Weights of a small GPT-style language model, trained from scratch on English Wikipedia: 0.698M parameters.
Each number is 128 + 32 x the weight over its row's rms, rounded and kept within 0 to 255. Layers, rows and columns count from 0. Numbers have three digits each. The size before them is the row's rms in percent of the matrix's.

# down: layer 9 MLP down (transposed), 256x64, rms 0.0635, rows 48-147, columns 0-63
# up: layer 9 MLP up, 256x64, rms 0.0782, rows 49-148, columns 0-63
down48 105:143154153111129107127141113123209143124139095104112092178127118213145067114172113132093152171113132134150071131148101109118098134185103054086140118115196100144123147095176128071111123150164124
up49 102:090041165102094166110111166100138126119150182100133083140114125143163131159143153139090086154100076168130119086127155137186099133113169100153139105147160068138182125133081107167158090101087081
down49 098:136167095141110111153089153116166168155108116140138117146152107100133112127176130059151066188160146087156106162130108108125107142099124072106105100231131110112069128134171146165112090089149178
up50 110:107103139164159099102090138174170119101122165172122167054103127160164099137072105195142125115097165140125114095145148032097149116136127131161164137109141104096115166142151134154102198091092107
down50 110:152171117068121157122121141080107176113168098127115135148196132148150087164136130096125099139110121127128117192102132148166074165150183108088087108169133179111116118065105149091111086193141077
up51 095:099137148088210133120123154115123031116069120180160104171157079140156142113122169140137141174156164191115117122124112099128096132139097192116147091135142117066105176126123104088147159131150133
down51 105:094134100144075160125110092084122131157080113089158168118130141199143143144083147182136202100131151128081087164129142179123178199077099180112168127111104131146142137090111124138112106081114115
up52 096:146165187157129123127142161119106087137092106170111104127098160105112168176106159140093178115135110160123117128151154116148119071127121070139097172163143120163124048038099132083075141172100151
down52 089:123169091135105102134084135135109122089109160119139156080116101084182125166176121078131150151142091169119161158054149115063126126160158080117213145122195084107095134159154131118136147107162139
up53 098:114083127157142139144133178104156128135126127133141199150138150133121097089161077087082082177099157128092125082112121128094085127154087123134158155067039122102166146105144161099178195126154113
down53 100:095168126183118084131106146116144113051151098097132161126117147144162167152124140130130091202107100078120062129127173138036161177097137094111151093096143124129138192112146172139126123108125156
up54 097:084124124087098178130105111173186186152080173141193076158176162077156126108146064113102144098098137160128126071133096125110082136114133131148092144122158126154149162144120094104126135193148163
down54 104:149115167166150149102140155096147110108072134161112186145085081072136146104129158100114060113193173101122096155158112112081123113151091169125165129108095167104096144120117161088151147149209099
up55 106:161070132130138087126151132085176149076121094095166142116061143113102189165122142180089096099055147105130117096053123128143166107150117139186173140161121154109174106132126161152112152146142098
down55 108:118085133087096111132141134104099138132072146146188126097174099123155174158135097129105119202109111100125103114074123141185113180146131110192159079157094118124141154107076177154144055147117172
up56 092:118120164100077172098160075173184109114139068126065108104146126129136117114123122160092174081096152172038110097190142144149146104164153126128140113113168099141086124112154160148156168167146132
down56 097:113113167097182081130119136143190094114124136135156112081105132120104122120074172136151196092158134055118151128130095072134109104082187160151161122137104070195165103180133127116131107123166143
up57 096:103068138106153164096192100124135156162142115153127114131107085174121133214189103160132093185165190148166060104126142191111158115109112121125116146110133129121140110113091081126085119122147083
down57 095:119128120166076113134139226145167116136118126108089130152167151128155069140112118092143158101087150052124169124114149156156128092099155108124167073155142154119158089155149154104055155064121114
up58 093:135120125107127164121127144145125121203082101151171180095143123123077086134118084125127153083164180108145091123129130098155143188150140089151185060131116105071115097082178137102164123143132199
down58 100:105152143160092126108138091166113157077132112154121129114150133178171166078140120136140148122133058135123142153115148150173126110110111135143094180161112041138168173150068146187087137106073062
up59 100:172109117146111170161150138121146156132071136072119059105153101180113111183187126117110133132115138127156099138097176136170140123165115112091108108147087112072148122112063153078163133071156195
down59 107:127157129122119122160038127162174142114108161163096121134081111158086136145084093076167169091163129149144114144181104090146095139066163150114173059153125135102133129120144103193171086143145126
up60 099:194114142107132145108083108167135122097147102134186115095117138133171099092136099136183129082107164116184083115081137120093080129155154089103089134110167078172071108167141168181131191133138151
down60 107:104116072173087123144183120125157101124118115124106156163121159217084178192140091113145138090090099113071151129141091114166206144082109143147145102133101097118171137143118116126161066125125123
up61 090:181128157092137142141122084128138087048158109163173060147142131182130092117130109132103148092072092111112143130143132098109107128149150110160112119090078118121150111137210178085106102189143177
down61 082:136162092099060156124142111159137161136178124117125129170119096145166130185103184128167136091118177191141120121150146129113097139157167094117158060079110128117124064097061088132144075126163110
up62 101:157154098103170115111155116169110099145141187140108110087141164107177112149149097049123092127123153170136043095149100157153121132171185113148147054110120136179153092090129123075143135159134108
down62 106:119150122128134105118162142100146161149078122113155087102094079137081157143137139090145129100140214141118134158081097092114138111139091193192167091127159114118116134145122170174047080146142188
up63 088:138164146099150149101146110110128077110067113143196155146125105104169117156080155115107181180114109167114053148144191111068126171119168113101090118139121189141114177101155110141133142142073111
down63 098:116101168117087133146146132140152161171151121072086064134126119094096126168173082110095199183173097070164125144148106145181105080104153112123134093120138175121134125137168152104088105180084135
up64 117:122138093164186137163094113149115115136116102141159126073119082165101110102130145118090122143081146151073147068142138135095151194136114174188076087109127062114158137095150189134154179169148115
down64 115:120039132099120113141146131108146159129118154097140174173116147158096099129096167103138103188151092150162098073095137147099163170138104112161161196123121096052125164105132151125063133104105176
up65 106:115143138127126139203107065062155106128117085170141161164175154074100131152152149134090124172083121115142149136124118095136071082165190137152073150130189166101163093087133138113139132148100152
down65 103:085177133109125127110163107108158092107148147128101086133132217131126143185095191133122106064109190148161179102094096186123117137132115148076107141122169154132133082142073067118142123121137154
up66 099:151148138166084226109135075049182143130101113169130121110117151107117127159160104132127127155117118125184104089112099093129093115131126084140092118132233115115142151128068105132123157155157142
down66 096:161143165158107061154142152179055096154130124104109126176208137066163176084091122133148115120127147147116152100152166164110183127120083100103131113139109123172125117115159095099116053107148127
up67 111:104112084167124109153155135117150129126125103171184175147154121104172092089133190061106099131088167132130103153115127128116157087112055139131138076154188111134117138142128135033112083129171156
down67 109:150135175095167109088104138164177125153102080078094088105127151105106137082160105160106067187121125130093143191120144100130123137133132125144051168144190101135120157093163102197138115136170122
up68 083:175135093201108182128121119090157131190134142120160152131065132147117149100062171129089064097136138217152091109109184104107164145110133079105134131129152106111141116120143111177094108126115151
down68 091:150131119094092086115106144130119148115173154095139117148157102028131115180115087161177093132154121113144128108188078122175114078200168169114130139126127086121165146170137096115179125081096128
up69 098:112171181116142175086173163076094072149153117103120143132139188122104062112109158198091125145130108162076108115167127161152081147122155167089078132154121141125167127084095145112134177091114136
down69 101:111146170106150116060078131118141177123146122070122124117136117134095039075078159135152137111123089130132170171174105131124173129139127194120204109129128160183134180154133088102133121109093128
up70 110:190079141184081112098147185120151102116098088117141102104090178145168159131067122093127099120156161179106098165142130137132158144137167135181178134123110119182151105127123042150095129159143152
down70 121:152210178080140092143081104104149141129104135066121171094162149160189166099146122131078133129121166140103101123081146177122143129178122108106131104161169130117109086165129086122109176084074099
up71 101:156077157143172126111167159148110123166071027174158088125119147101072151099144199118101160116119145125138120135125193150132081139167192122125147105086126142140138163135134113106126151120069104
down71 102:127175088101126189163100078125178156094138099054132125178104091141085095130157102087076172136148105120126152134134141093113111157154113109132092151151169121139113146190193119116085113187156163
up72 112:095144139184171165112114162170121128140136109155148116109112126113113172088100143168117098128136204156090137182108134132103087174156090099111154124132061118120110077093042143083150115101192109
down72 112:060185088129114165086148160127099117085126139110153101121157179111155157141077144103162116104144102124116102137167129082108116060107154156118083129204132116178148167159148060170108123170106139
up73 084:074121081115096173092055136189149129142174135136106147137104132167146136129140119154142201094191196139181074124134160138130121107141109108097099122102151129174138164107128113109091112160075076
down73 079:203165180085099085165144108101154094081149155120156168167122139084132074119118088075150141172087124085114117158093114213099083123153152093141161127114123143129075118170154143107125119132138151
up74 087:148119176162118125115110170079162077073073105116163150150178125168095169147180105138105175149177119164144096172103106193136103166139078158120150111085131103105113098098094143143079128141088153
down74 081:140198134172111180107138107113098092165112118121132116107165111153186177128125136076134131144133165067158109136209068154173153108131137050161108121095140088155111095119119098116105166109084137
up75 102:137117152140161104123115105118087056111101103128192137171118146098098045125128081114100134083154170142131117210139171147124101115150134125171104120087106114086170125086099130157061131172164152
down75 109:125190122154106154153088089127143174190128124059110088122144135118128144157110137104070078142197206115145133149070087140152096092095121094122103180182141143144141086155126147107123122134135085
up76 087:171106159132089180173161064143124180121052146112137120147146150141086104090119145190098120104165140105160109082171126143158191062085120140158139129113142158153135147091159137083167122147086128
down76 080:082123166113136113112118141119138117134215131199172170076161117070186143103067119126124112140093137144131139150174095135119054168161126106126132135148072090107175083120111130141152143170126088
up77 091:106135137161128170157129116161170157107111124119150094071121127131050120151078119152082133059175120137110087142174107237177124079145101163145107130155158104121107095147110140118147126101085143
down77 093:158141115049100080160148107157104123107164134122125162175124099175119193094149108138158085197105126128143178122078102058073134189110101107105107122118119152104162173123144086139133168147136115
up78 101:104142168131116197121114084115132136184103082138150159155118121111149134102149131170199163084112081134103110124106206131168114135132083100082150116113169146109136062087072143140131095145081079
down78 097:151109105123108107116137087126081179106161133165093100073151022138130117146100146100095075174171156111160129151133081206121131121163168112139119147145155119093108141145128129106173099121187168
up79 099:129155150163137127134144102153105092124140125137129078166176179137171153104103069096149160141050119143083094158174141118119096127134100149108090169173076159157117142072093144073128166052137123
down79 099:113126140054120107167121126186111174114119116183152127085126120088079115122105135121135130105199198088148185137098156087169151151138162149130122129042060123122122171147120092125136152125155108
up80 093:114053080141112106144104140182175148158119096108162076106144185144092113100115104149122078175123140169089158187075140149119102089120142163096161172147149133129084117173090154156177103093121146
down80 088:128145182161156162168123125137134102131142122125145164151181116150130146111094158127167151207080146088077078150113105131076107089125165135114147097165043058129109062087105134119154143149138112
up81 096:154094150105151097141107131127096099103094166151118205154138084190099153142103157068069131114146142146091090166104130165121169146209054148119087122147135104125120099125122151136120189159096109
down81 096:153143084104129131132185135119142135152089151101075164139090171154162074172200097165128077176118150083092139154130073114097151134118149107177114136145075136140194074152102092130111095107126152
up82 102:072086099061118116116178129132153098149137115173162114108111097091134152137098097094155036175124117144079132129152170157060056135157131154117145106144094134133134091166170166109161132141152153
down82 111:121135126130197149128138123183134160130135115140094120151128112125071128123106159116103095159128100064145147065142148156127131131131085164155155147101119148100099149097181030109134182210134069
up83 093:169135151135128162105131120103116087092147168114176167058150138063165111188170100107101097151112135138131086086135107123167153085133143146198099156089075136126135124110146171137133207109143082
down83 095:122103172157217048101151148122126092096094166160145130160132078107061128132132122125141155178194135131117098136104144111175062128119119171086104120125151123157105112164147093129130171127074143
up84 106:129169119094137140154121158126194112098126171144180166148112155171142110130061126171127122143106124133117119098176130124115091137114141050159175070163169086176123105120056092060111105124107113
down84 111:144112116165115092195110060114101128180095083083119082099132139128121090140174149082140113155162083138119164075127152118138155143069125110148106166101116159124120125190174160079186132113169162
up85 105:151136183123089129127078123125111059116085110147142183161107149096106127122087132160182145149115176141113079122140094144181148151084165117071141158152156181126124075093120143114070162140198103
down85 106:141168102125091118152102074068172104130096135175118160101144063183132150120121189130080149100128088137140093117142102086188105167121105139154142142077167155103176176091106131143139116095171176
up86 101:138090169142091095116151179123146071131106112160106144086136075085170176075090151118163128139167148170114111218135129161143087141102135130184118127117144110136064146093119071125115113186129150
down86 098:140114095128115165138085083136117136119130192114187136139106143134155110163145107112115160111115161092185150032129184138179162117125121093111099084123085136109202078158116166089164140098110094
up87 105:147141097149075122145088140100137198094168076160111088100108114108078094141096137057109143137135141154143168170083102098105050104143175150143119131187151155121092124138122162144123110161164186
down87 102:099096142095125155175165127143122081184158165121145138080153103155146152107148073131135064156158086168100098130159112141136171130096131236127159115078106084138126163090137076101125108106144116
up88 106:168067150174148119169152166150122129132137164170068168156076160128137125082121103108097093148071100147084165090073135096200127142154153133100102110143081168151198117154110123140114144122117092
down88 112:173164139075158187063117139169127066099185115130136121130154076109120149128166109179116082110136134067171103133139115110158160142134077110082168165123100151125130107149141178127078145070115159
up89 106:166146099107163113098102150147124137103088144128156131117054116157172097114181143071063116159145142168103146131124143092140109106132092085160120127098107139192083172081136135043109146150133191
down89 107:118127132155147097140168116135140144174183164120140125153188133194086108096200118127142063127149135130118095106211111149100157112142122136136146092108143105082122107105100056164137124092053110
up90 110:145120042169153088156146143150114178086087102116168138133165164152110142139097103118095119130118169060066088121130170154120081138159131109132174154130132114088140086098196137095158093181138149
down90 109:170129132128117117075120096131114082125140079171134095101088082184097151118125129178102134094176164146148186118152122091096179120181121133130093080075169096191108195162098132117161141108130130
up91 100:139133127166051142151172119181093103155147091120146190110107128111114121122149150141149139100135178125128059094096138138116147063112138102107069108050112136140195085129167129099161129132083172
down91 091:119141068145140107163147162131108120115104064110092078149147124157087136158164096167100116150118076156046144118140109195116145183114128093156158122146145109123090109123152133233115134127171107
up92 096:124105090049131132091167153129127153122175094083129153170136071193142108156103112130152075130112113101091163109127132152135150067140117156158153125135151197114077118082088171089148139108183093
down92 100:126086133097135170135142143138092130136114123103103111173110092061195101129128055119167181097175112158164038095139132151099111171130158102135152156133149094140140126130099109145127219140134095
up93 106:175092119161062135159109136130119142136120121129185092118194099129172045112098171124180136134133141174098170161169184129124133083131105144079133114083117181123098151158139095150132084142077109
down93 107:144122120126083152088175171118156133058069143088145094147153114076155125150192135170150185152065102112169139145066142115072167120104113146124139153103086172136128088115118159159161097102132147
up94 102:115173132166085166126123136184142128168118120166155145134071078137120119194107134111149107116122190113086166056130120087125106071069168130134113070129083173135141101124100128136160173101118080
down94 098:141152042078161106093175173163099129081171141107122127116112117115068119078097129164138095068117163175131123128162128119134130122171084095139126186171112119163089122124137158113195137144142181
up95 099:118057208094104168133113074116201146088145169131163106132124196157111167105156148138177097153085120114141151126126084145174127128139063098173109118133100103146132134076146126149138123124085097
down95 104:093161133141111107120183175127070115138154106148107111096144136065103115108111120063105075132178133150084089165158162135076109141172140214101127122151163143124173135107166123082094123129181163
up96 113:138083148164179117178176098126123161145116118127127147071089115100125151120142104086051155164134161139089098152039150133162087155175123103154116152100162146090163094162113194133150141119156104
down96 103:111160189120108195098140144116138105085136152180136135178148143162075159147152160136126135117122092166123143113171108102105171078114091104120132093131139141216064125097143092073089089149094096
up97 103:054113108064130107121143150128123101165075103134190112123128167167111133132158100132095081150089161157099169131110107154139129163115125123170138113120094145143095114150169222173106138136044161
down97 107:127172109201161086121130153149184158110131155146138162108120094141157116164074125089142116140104076111185123118105139164121130099112205134141108111112097118096182128086165149111099076038099128
up98 100:148106128091129155120182137160131137155125179135127122132189208119105135143143046131106154108124182137144100221116110102150114096081144153103085143099094187133079132088110132183130104121152134
down98 097:150104136115132121158095168184124128163134105126142197072092105111058137116104141042107123157163152151123128090155071144108125188167127154156134166110144136086098163170106092094128130189144094
up99 101:170096109115137118085127141080151098145141135137109108116116162115098097119047169105201120129130197118105146099130168187173116135115121107138093113189077085161144142100178114081162138194129118
down99 111:128203187094149119107083127164084141155155132106115099128125099103167152140153090159102069149180091142168103194069111095143148075169075120111104154156150147129117111149166149155087103098141153
up100 101:069140118172199107113132120083162081103114111148117191140100180128169116134105189114084070120095159106103144084146155114137165151210126162126143106139087144099075120137158150116136085135132093
down100 086:144116121093101126191150156196146145177095162193146095143155142096130116129119087068100146133102196088082101140131137111171108157074176114138097102090092127080145098132119073184143132149136123
up101 102:179143151074100125112137180176137119101096147102178098162126103177061161039093126145163103136148143103106131123103132169136131097188175130098092082169165148130168146126128101104155111097099101
down101 097:082104152106153134158117138179097138148090145161103109143149080123156038210081113102152172135162124103159161122090106107098131082182110070182085135112146130103132102183114144118131147125138163
up102 096:118141148104109178171167112101127170089176200159112108160143147097131102136090148114098128094120105127097135129122119128167127140139130170098114228127101191085083102057073149077115139115137134
down102 097:114116129105107072154111062181092194116132125122185087098137114174130117148149103156189158147167187118105141087131177136103152138095073167137117125140147083094141104135102061138132168071116137
up103 097:117122112090188201146129172146107144160148134180094079154122128147136136111138128124176109131135152171089041151132150099179115130090089122105155133043107152093176112092167117100116175144136101
down103 094:153102102151139115167147120064141099130165159113163130199059081120153114105124119222112103161169106103158104086103130166107129125092124131183111100118121114148125109121106167194159121060133145
up104 100:123069146171162102112106133114149131140141133144101188124131136109149092142109099072202099196157162086093092128186136133140047134109136099134161128109139172140118066112143095083170149170118158
down104 101:113088179133133134118132101138137131181058103119139154132186126068155130165092079169158082199132105085161097088155121140098110146087081126110189100166166166125121091124152160128125085119138171
up105 106:103089146120194138086115202140122100107125190132135129140111075153107134120097124092086107157123173147107144117106131132186097119112190097104136178131088086097060173161123087150123086172131170
down105 101:141178100130106112128166117121159104118164154118108124144102141178148125146164123090094137159118077145071087057110091200176092128144158150164110109128084080172210122127145096119151150123077165
up106 092:112076123108061192135089124094100186078170113098105151164156156109105111131087112153101158087096118190132157113157187130134138122112081135123169155158116160078167155167131068160163106145125128
down106 093:156140150120137108112153206147142109181064165223142155122132127160127142082118127041134059123145135127138130118074143123101111128131128135130151106162138163152110115046111134129084112110091166
up107 089:155053124086142160145099148147149148107102089095107165115142163137089099123104135151066133170165094117152082082088121142156137109143080148108159140097203086114121205176165143149140083152139149
down107 084:168112173149131124153140140113078185123145159158128087077153129134186108124128082144121170130073146172134175176176116136134139132145156119051121144085041098158088105086137141092135127107109085
up108 101:155106162114107173108086102159138119134132142178118123207180170166155123125124116163067130151079136090058132107156126137193114065134102128115130090162156125062095130130120167117120125068160104
down108 097:156146118145120101066151175184071158166124159143128095082126111070126092081128081064148199159165107163133151143144098133121129164166144196136140134075139104130126124143118107150114063140088121
up109 098:104087134162113137145079147131166119174085092088179147106080164118178129154092100155138068128171105125122108180124100178148137098110184131153200115141119155105177141112052131101107126162129091
down109 100:140168146133149124137110129140145165134123200166071130128172159160138090074141174160097056090168181125062121093126176102116128080071095089142113154097095140132087151092139138114150133117120174
up110 089:088084078121169158065094108097118172188145109189115119140183106149160099149149097167134175113108143161155139107087138112118096125166130101111175117151108074156137086086110157184099106146099175
down110 093:158135181112082148141111140178134086109105163113160127123092112188112151134119130120122214125160099112131138198149143119134141092076161087081145121176108067081095112078166124102109153148168081
up111 096:117148149158106127106139082159134154120133146084194125127134146165154140131201160124127110123103160151093106111069181137101106147145075105178158108098094102126117099140119153122057214119104054
down111 094:094116122097130155118099194169153143148165137156063119105109140106155112113126123158125139106117055160159112115157137090160139121171124163102148144181137204136143075098149113097158031084096136
up112 105:135165134163073162132155095070153149155088059153123113110087190132100086089167159111102113182148157156118071120116135150132138052131159135166151113105101113125140137066168139111164146140141183
down112 098:129145087119091111067106078093170135137177155178088132077122115196067087113165147164146114138088122120091106088183104167156152143171105125108078131167139134131144128162184101144075149139143139
up113 099:102201160130127185091149130080147150097127116117186129139099117097142098127163116118128111139113153160185124213125104107196107076128114145095088075078117114174139151069167134141152131147103097
down113 099:148162150093153120191112144106107087180164109102129140133146143142116072166146136067152068157085096140169200053087117114125153125115167133121047126144161131090114102143167089134162125118142119
up114 099:125123159170151120095149103165129167183082125188202125107123150105159138071131109168111079164139211141136161159097133114089109110069152130064137116158119099073110128110124092134147112142087154
down114 097:128102094110090137153126164127099086162162154068101100178156109221155114161203089150136093129116081137143095139132099195178089116143110112141080117086104109109167101133150133153107133152147092
up115 087:120090077121143141175155156108149110048147083118170108128157158134143141073115115117125150078092150190107082092139126139088110143099164098140153200144133129090190178136098166161097132119178101
down115 089:089118157121123124067106177142130085176073176139110173093121110120164185161158169125103114105089105118167169116093098121141104120169102134133151069132127153129084205141156067147150127114095180
up116 098:160131119102118171091106108089182095104129130094101084078087149105125087146106161082107157105144117233098104112062138111164149121135147149125122096161122191138146100131177176149108178100124117
down116 099:142102096121111082118199148122161135203112135093082133149107085215118131148125164175183176106128060088134126176136139130115110111113135151078131151089098178137103166109103079110103120122125129
up117 104:178138147141068165120102143108161169131118103169121193123059089108143122149152155128161100159105176134134146103164166149159106142075121132063113152143100073130156176057087119089090139110161147
down117 104:107139080066144112115134122175116105171074230133115091132109162134077101070096164149086197074151130162114101160152117120136122116132129158175115128174172157138099133151096123124163109146103137
up118 089:110131137048112116144160099082136150135160185097100134085168157139140106148085079103157151110082196173067107121148147134106154176103107119107118057116131183088108104145118151170161130125113170
down118 094:154116154086168133084141132158155153132066163185176214088101128161089117116148128125104118139152120101123161137111156109108083123169164098127142116048088136119128089143161083109071112145155183
up119 091:076074088089164192102096155179129145109134151133182123104090104105129093175148132143085149096150157131144132125133047089136142064119120157132098190161142198142135097165115122104117166148138121
down119 084:143104125133136133140139136090120087130104079147150153151119095217146161112098168105106145074149051144154155122086145130142155124194099103102142151111082155116161203085122092102088172162131084
up120 099:097139162098131213129120159157143154151133128113155141145158086104080144099125113088184110102173120163148042174120199159105070189091099139100139078147121152105133139110151110121146132143165148
down120 104:149144130150153043114130105152136162109132132140158100153123177114113081079173151155060123129057112146156157180130087120077170106190127158165099187076141121140132103147070135109134146141112114
up121 093:097126182118116142189157124128116126124103087164166114095118084049190104134113092141164140101127109141104154103200151104151069129135141198150134131121144140144111108052134074127157091095085125
down121 092:118138062124128162111084104114127162171187090129130143146167081164161131149113118123137074175104152109139176157160121138073101114144179181036135156096127122124122149142113075118104142145143058
up122 103:080131096116105141131156125100123121058166114179176146100138189062186128182140129102108118094124180159142164127096119159158143118151109112148108112112124138206132042129135068161114118109120139
down122 100:127175085125197104117100075148122079155141050162072183125152132202131070126121122102113144149180123117134118065121131102149155118139118150148128146156210128136123087104137127130150088117131168
up123 110:109142118133124199177143107140134133185081090134188092125208158171181109136105149118109106160101106091119124084176136171127093125124097116127083130159099088077092102110154129117156071106087155
down123 102:177065162092106143102151157090092158107169173101098126146115071135131139102127139148159157178111137094097102123106157164102113144146129190136152124066165083110087208146097145143103192118129097
up124 098:150055122123122155068124166141157135087164137139095210145111094082129147087115085152173159162066111122105125143112163140128138126103116070116152127148172102114105127082087100099115210146161135
down124 091:119083133125097107158205126142113080159171165146075128155061147141139151073146166124177188151124121183096088127163083143155143128137165093077112115123137127146113081108131127136175118058113099
up125 107:093114136170109188130128186092122162116171113163149155127132203085104125203124065102078150127144133190172112160138142150103151107124096108097141165119154128141087130125102114084085085130187106
down125 102:132139126138123110120130109155106096042102121152140123103144103145097141118095156175188154098158125075082145099095149096139148159175189184112152095087065157119111151176149083156125182108087162
up126 093:113106203103125131141110087102123094173087097100171111112133113114160123114116148064096124137165119138110057128127124097147110174152169128106125116185066174125092140143146180159140109187056167
down126 091:140112038177089101154154139129150178087116110096136168186136149103121120148181162163098074083131124140130151140120162181122133099132110072123167107058120133131120177180095121106171122089147118
up127 089:103136082090182162115150081095090101155116147111158189152125094150132153141200139137133069106121130186111079045118135164133082170096123087163149111147112133145106127125157131138175172167100100
down127 088:132099155169109130074114168136135111089096126148173138123105133095164072126108159122127187079111181086139161132153057091145182104133165171119174117070172077117131094171124105135127110095158171
up128 097:147086144103136107145094149148165103128191111113134184126094091160171120135135032099108142153157104166102093197097120111114113115188135179135160095107104080132140115164113086124079086126123175
down128 099:116116207144068186111098105094099122119128057148166183162116122069141168114117118095157129175144139089116084158178082097174148162118104118114106136104160124156177141173083127110096128158128135
up129 089:185141118121072123159143157186121117081118154130107109141120098118115111173138130113142126155157192099143118088081129103186118127105156113182085052127154112142106188139097187078105089165086099
down129 093:165158097144113112167142170109162105128113111094140146059169120118086120142114113108152098144139120161088146087119074185165131125120084147090187196174104162145173080135129061152083125126180120
up130 101:140094093097124140093152113078141150134108122115128170140098158113123213087092120196137142132085143120109145096141128173153135148122156126058106085132099105199140104094121210060122132108155101
down130 092:147170065133119156134150156119083117123167118122103124160150103144150095176111121123172108073139082159110104161151109120146161086145049084190100179146170148103121108135121111194135176083124075
up131 102:104135165100133095047115157150162214150197149130088114089105144140115124108086166169126091114112125160098163113118134142099067138151079110136081162169112164144140085088129095124178101165127130
down131 099:110173127134138169099108160157145083145090152123153124162072150017129194105104153164141152103098107075095088107166130106163162140153131112161176163066145107121108150110136120157078139104141122
up132 097:138069125109130107146138160165117139160060105123117092167161089104132071146112100118084148123135123148196144162148149097134031171159142125081177137175176130129117143120128186094112109155121177
down132 093:078149081147081157119127120179149124138107167114205155122109200173155170152144158132190088184155086158088108073106101172100117087113120112140098170094104114135136138093110080129123120102138117
up133 100:167087097111151145131170166102138133093151153094111136178066147126151180119141106105123071082108152144133131116164099153156056161176147119151150138070144100142132147107102143156022101141135165
down133 090:159107168117103173108161137094122146141119109133164110078179143094094108130161124160097190051116080139136122105129140164112113098150160097088185109108122061116163206123141170137139124121169066
up134 103:111096160134139117117117215127125118091060114141122126086116174123138134189110137102150141105180095158082127140141181123118050144145131116193157152164074111076086135112131102127097180137084135
down134 102:111134160099118120137132078118115181181162140146120181171072075059139122070141126125159109160063114115083153099180137131156162068113098130140110133122160099157103182185141156092141115137163113
up135 092:084132140117138136115119077132107142132133177109196103123140154150116179096144116134175085094096107120131093142107202158137096053096159135088111117205172150166135095139173111154175137138138069
down135 090:141152126142121150171155116176085126153128147162105182144125146081161138142113098098060203091126112093120095036140108094169170175148082100139197119127113114143137132149118138144106140083086097
up136 109:138090116135188135176170139130147132145161137112176079144145102183059159168105162073104096097164139170110111124118142120141160133153105090113115145197149147133080077079153156079083098127084119
down136 112:100123170096115111158119070126165106145087160153123124114110138110174143164184122126149121094155127091123142142080123140136072159110148169167074104142152173121127098117143169019168065105162153
up137 118:145074151129137117141069124213151094146117080144155129145135107149120191072153132141166123107132185129111127140169121088120113083122103143121119082174111142168175161095149144091077058177115099
down137 110:110138146130111106148196139075147121180121106159103084071119085171152116190144072121133122115133136119148118146190148163115138186173054141163115112081112117090145132087160062089137158137127111
up138 110:155079113110113177140142080164094147136114128097142176092103168159106135124172123119187071086126135199137128158187119168116114130166095149105078148072153136135130164120151127052116084097085114
down138 099:138150123152105132117115094157119136135106163171143119130114100136159138132138089160148203032152104146158177132084161163114102116075127161133098122131137013083121184135154130120105114097124168
up139 095:111124103146098163138114138107096120133067096171191199172113176057129114171143126137161106079125140137150098183105144134155151133071131124187082149123157173143136111084161143143149134141082073
down139 092:136151157144127136120175153154144132097098080142144100106154134166107114150109052205086145055186167082123157091133106115110117205110157097068148095113106109137154126142129150085140139155155171
up140 097:140075143132117133156147218126150073160146158112125158062129141108142131171099086099139117096148110159152129171198148120158117151111148111136128056119122134040151143088131139092175093139148168
down140 093:130141095076161145142165084188103146156131190127126103133169116137162118093164159126105084068117192145147132137077109110147114111163117093090093160107104164178136095159129135179088186078094101
up141 098:090173159101117111116138187159094165171115145143144135109098060147115117125116113146139095112163127157134086121160140120179076133108146144116129146165082132173066079067109123232117171138102129
down141 108:213112144128147150142118086142139142144145093121089131128146180130092087147147151072137115155112194127160160103095068058109126125129093119130138163123115072111114151135132104050152154207165114
up142 107:137114108126087173132077185163143104090128079123131145145203085114098212122157120139132120147123130114115208095137134115135068128153120109176144035118106127110144135127117101092117109153123184
down142 104:121120118118139066086178135107110114090125170097109154120130073168132140112108094068125162116129127178113074159136167180161121140103138141145139195120116167138189169082140136128172156119077050
up143 105:084168144081135202116179102145134125119084099175120144115114150158131143086164157096141111151149173149095140144135149118110083174094133120122069098192143157147118156134138110159028124107122068
down143 098:084158040117206112152129130153089126091109113088112115132124084116180105111093096119110111156125082152064151149119199135149114151204139148122121142097123139133132107130123140196155094184147143
up144 100:187127094140132154167133105086099132090148134151135103197068110117096081115121152147155116102096166158155072152104118216165103115138149143125127137139123130103167102106096070151083112130210158
down144 089:136080092065180160144130156158131145157135112068086147167132125113103193177118095129145105129112096086103145159177140092127105100130150136123127074134065183140149114089140180094147126206112105
up145 099:111118114104118125184150108192143162129083113077148102122165102123136182146118087157157138155116108190163095139161094117151089129104159127125067163122141085127197110090088121088205148156164165
down145 096:151064190093136090107123165064110102109149172131132144169138117143126135146075152120125135105112117094097131116092147134148177081163130146134152087175123167158135181098106118203107168165077068
up146 104:120126132129108086059165136127115135082105134167138118091087137153135070218200137112092148127121138119084101112151117145159111112183166077122145171161116146150156117103080142084102085128168184
down146 102:152142113169109113095142123168122145126151116155149140103174066134125137050098130176141074176198076144163130177163121129116161061139107128063125133115113179137116141120086132166111070136143086
up147 101:169125074146088139182183111132112116171146137134174124136152153092063084121127072121189142149111107145188129087172134113138060067120134123113111165167096127121133095146067134120126144189151134
down147 091:113091115155090082081054181127095107118076113156127147126109142154103133214175141116073140124156161115153156120150131180118177173152167104078124135120141068144161138098122102143118096109086164
up148 094:121155130140107127153108094177124189158113145071182140144167111130071070122109101124084116087086194132128088148113191174087159164114179112080159123145168075155115108145127142116082115123115152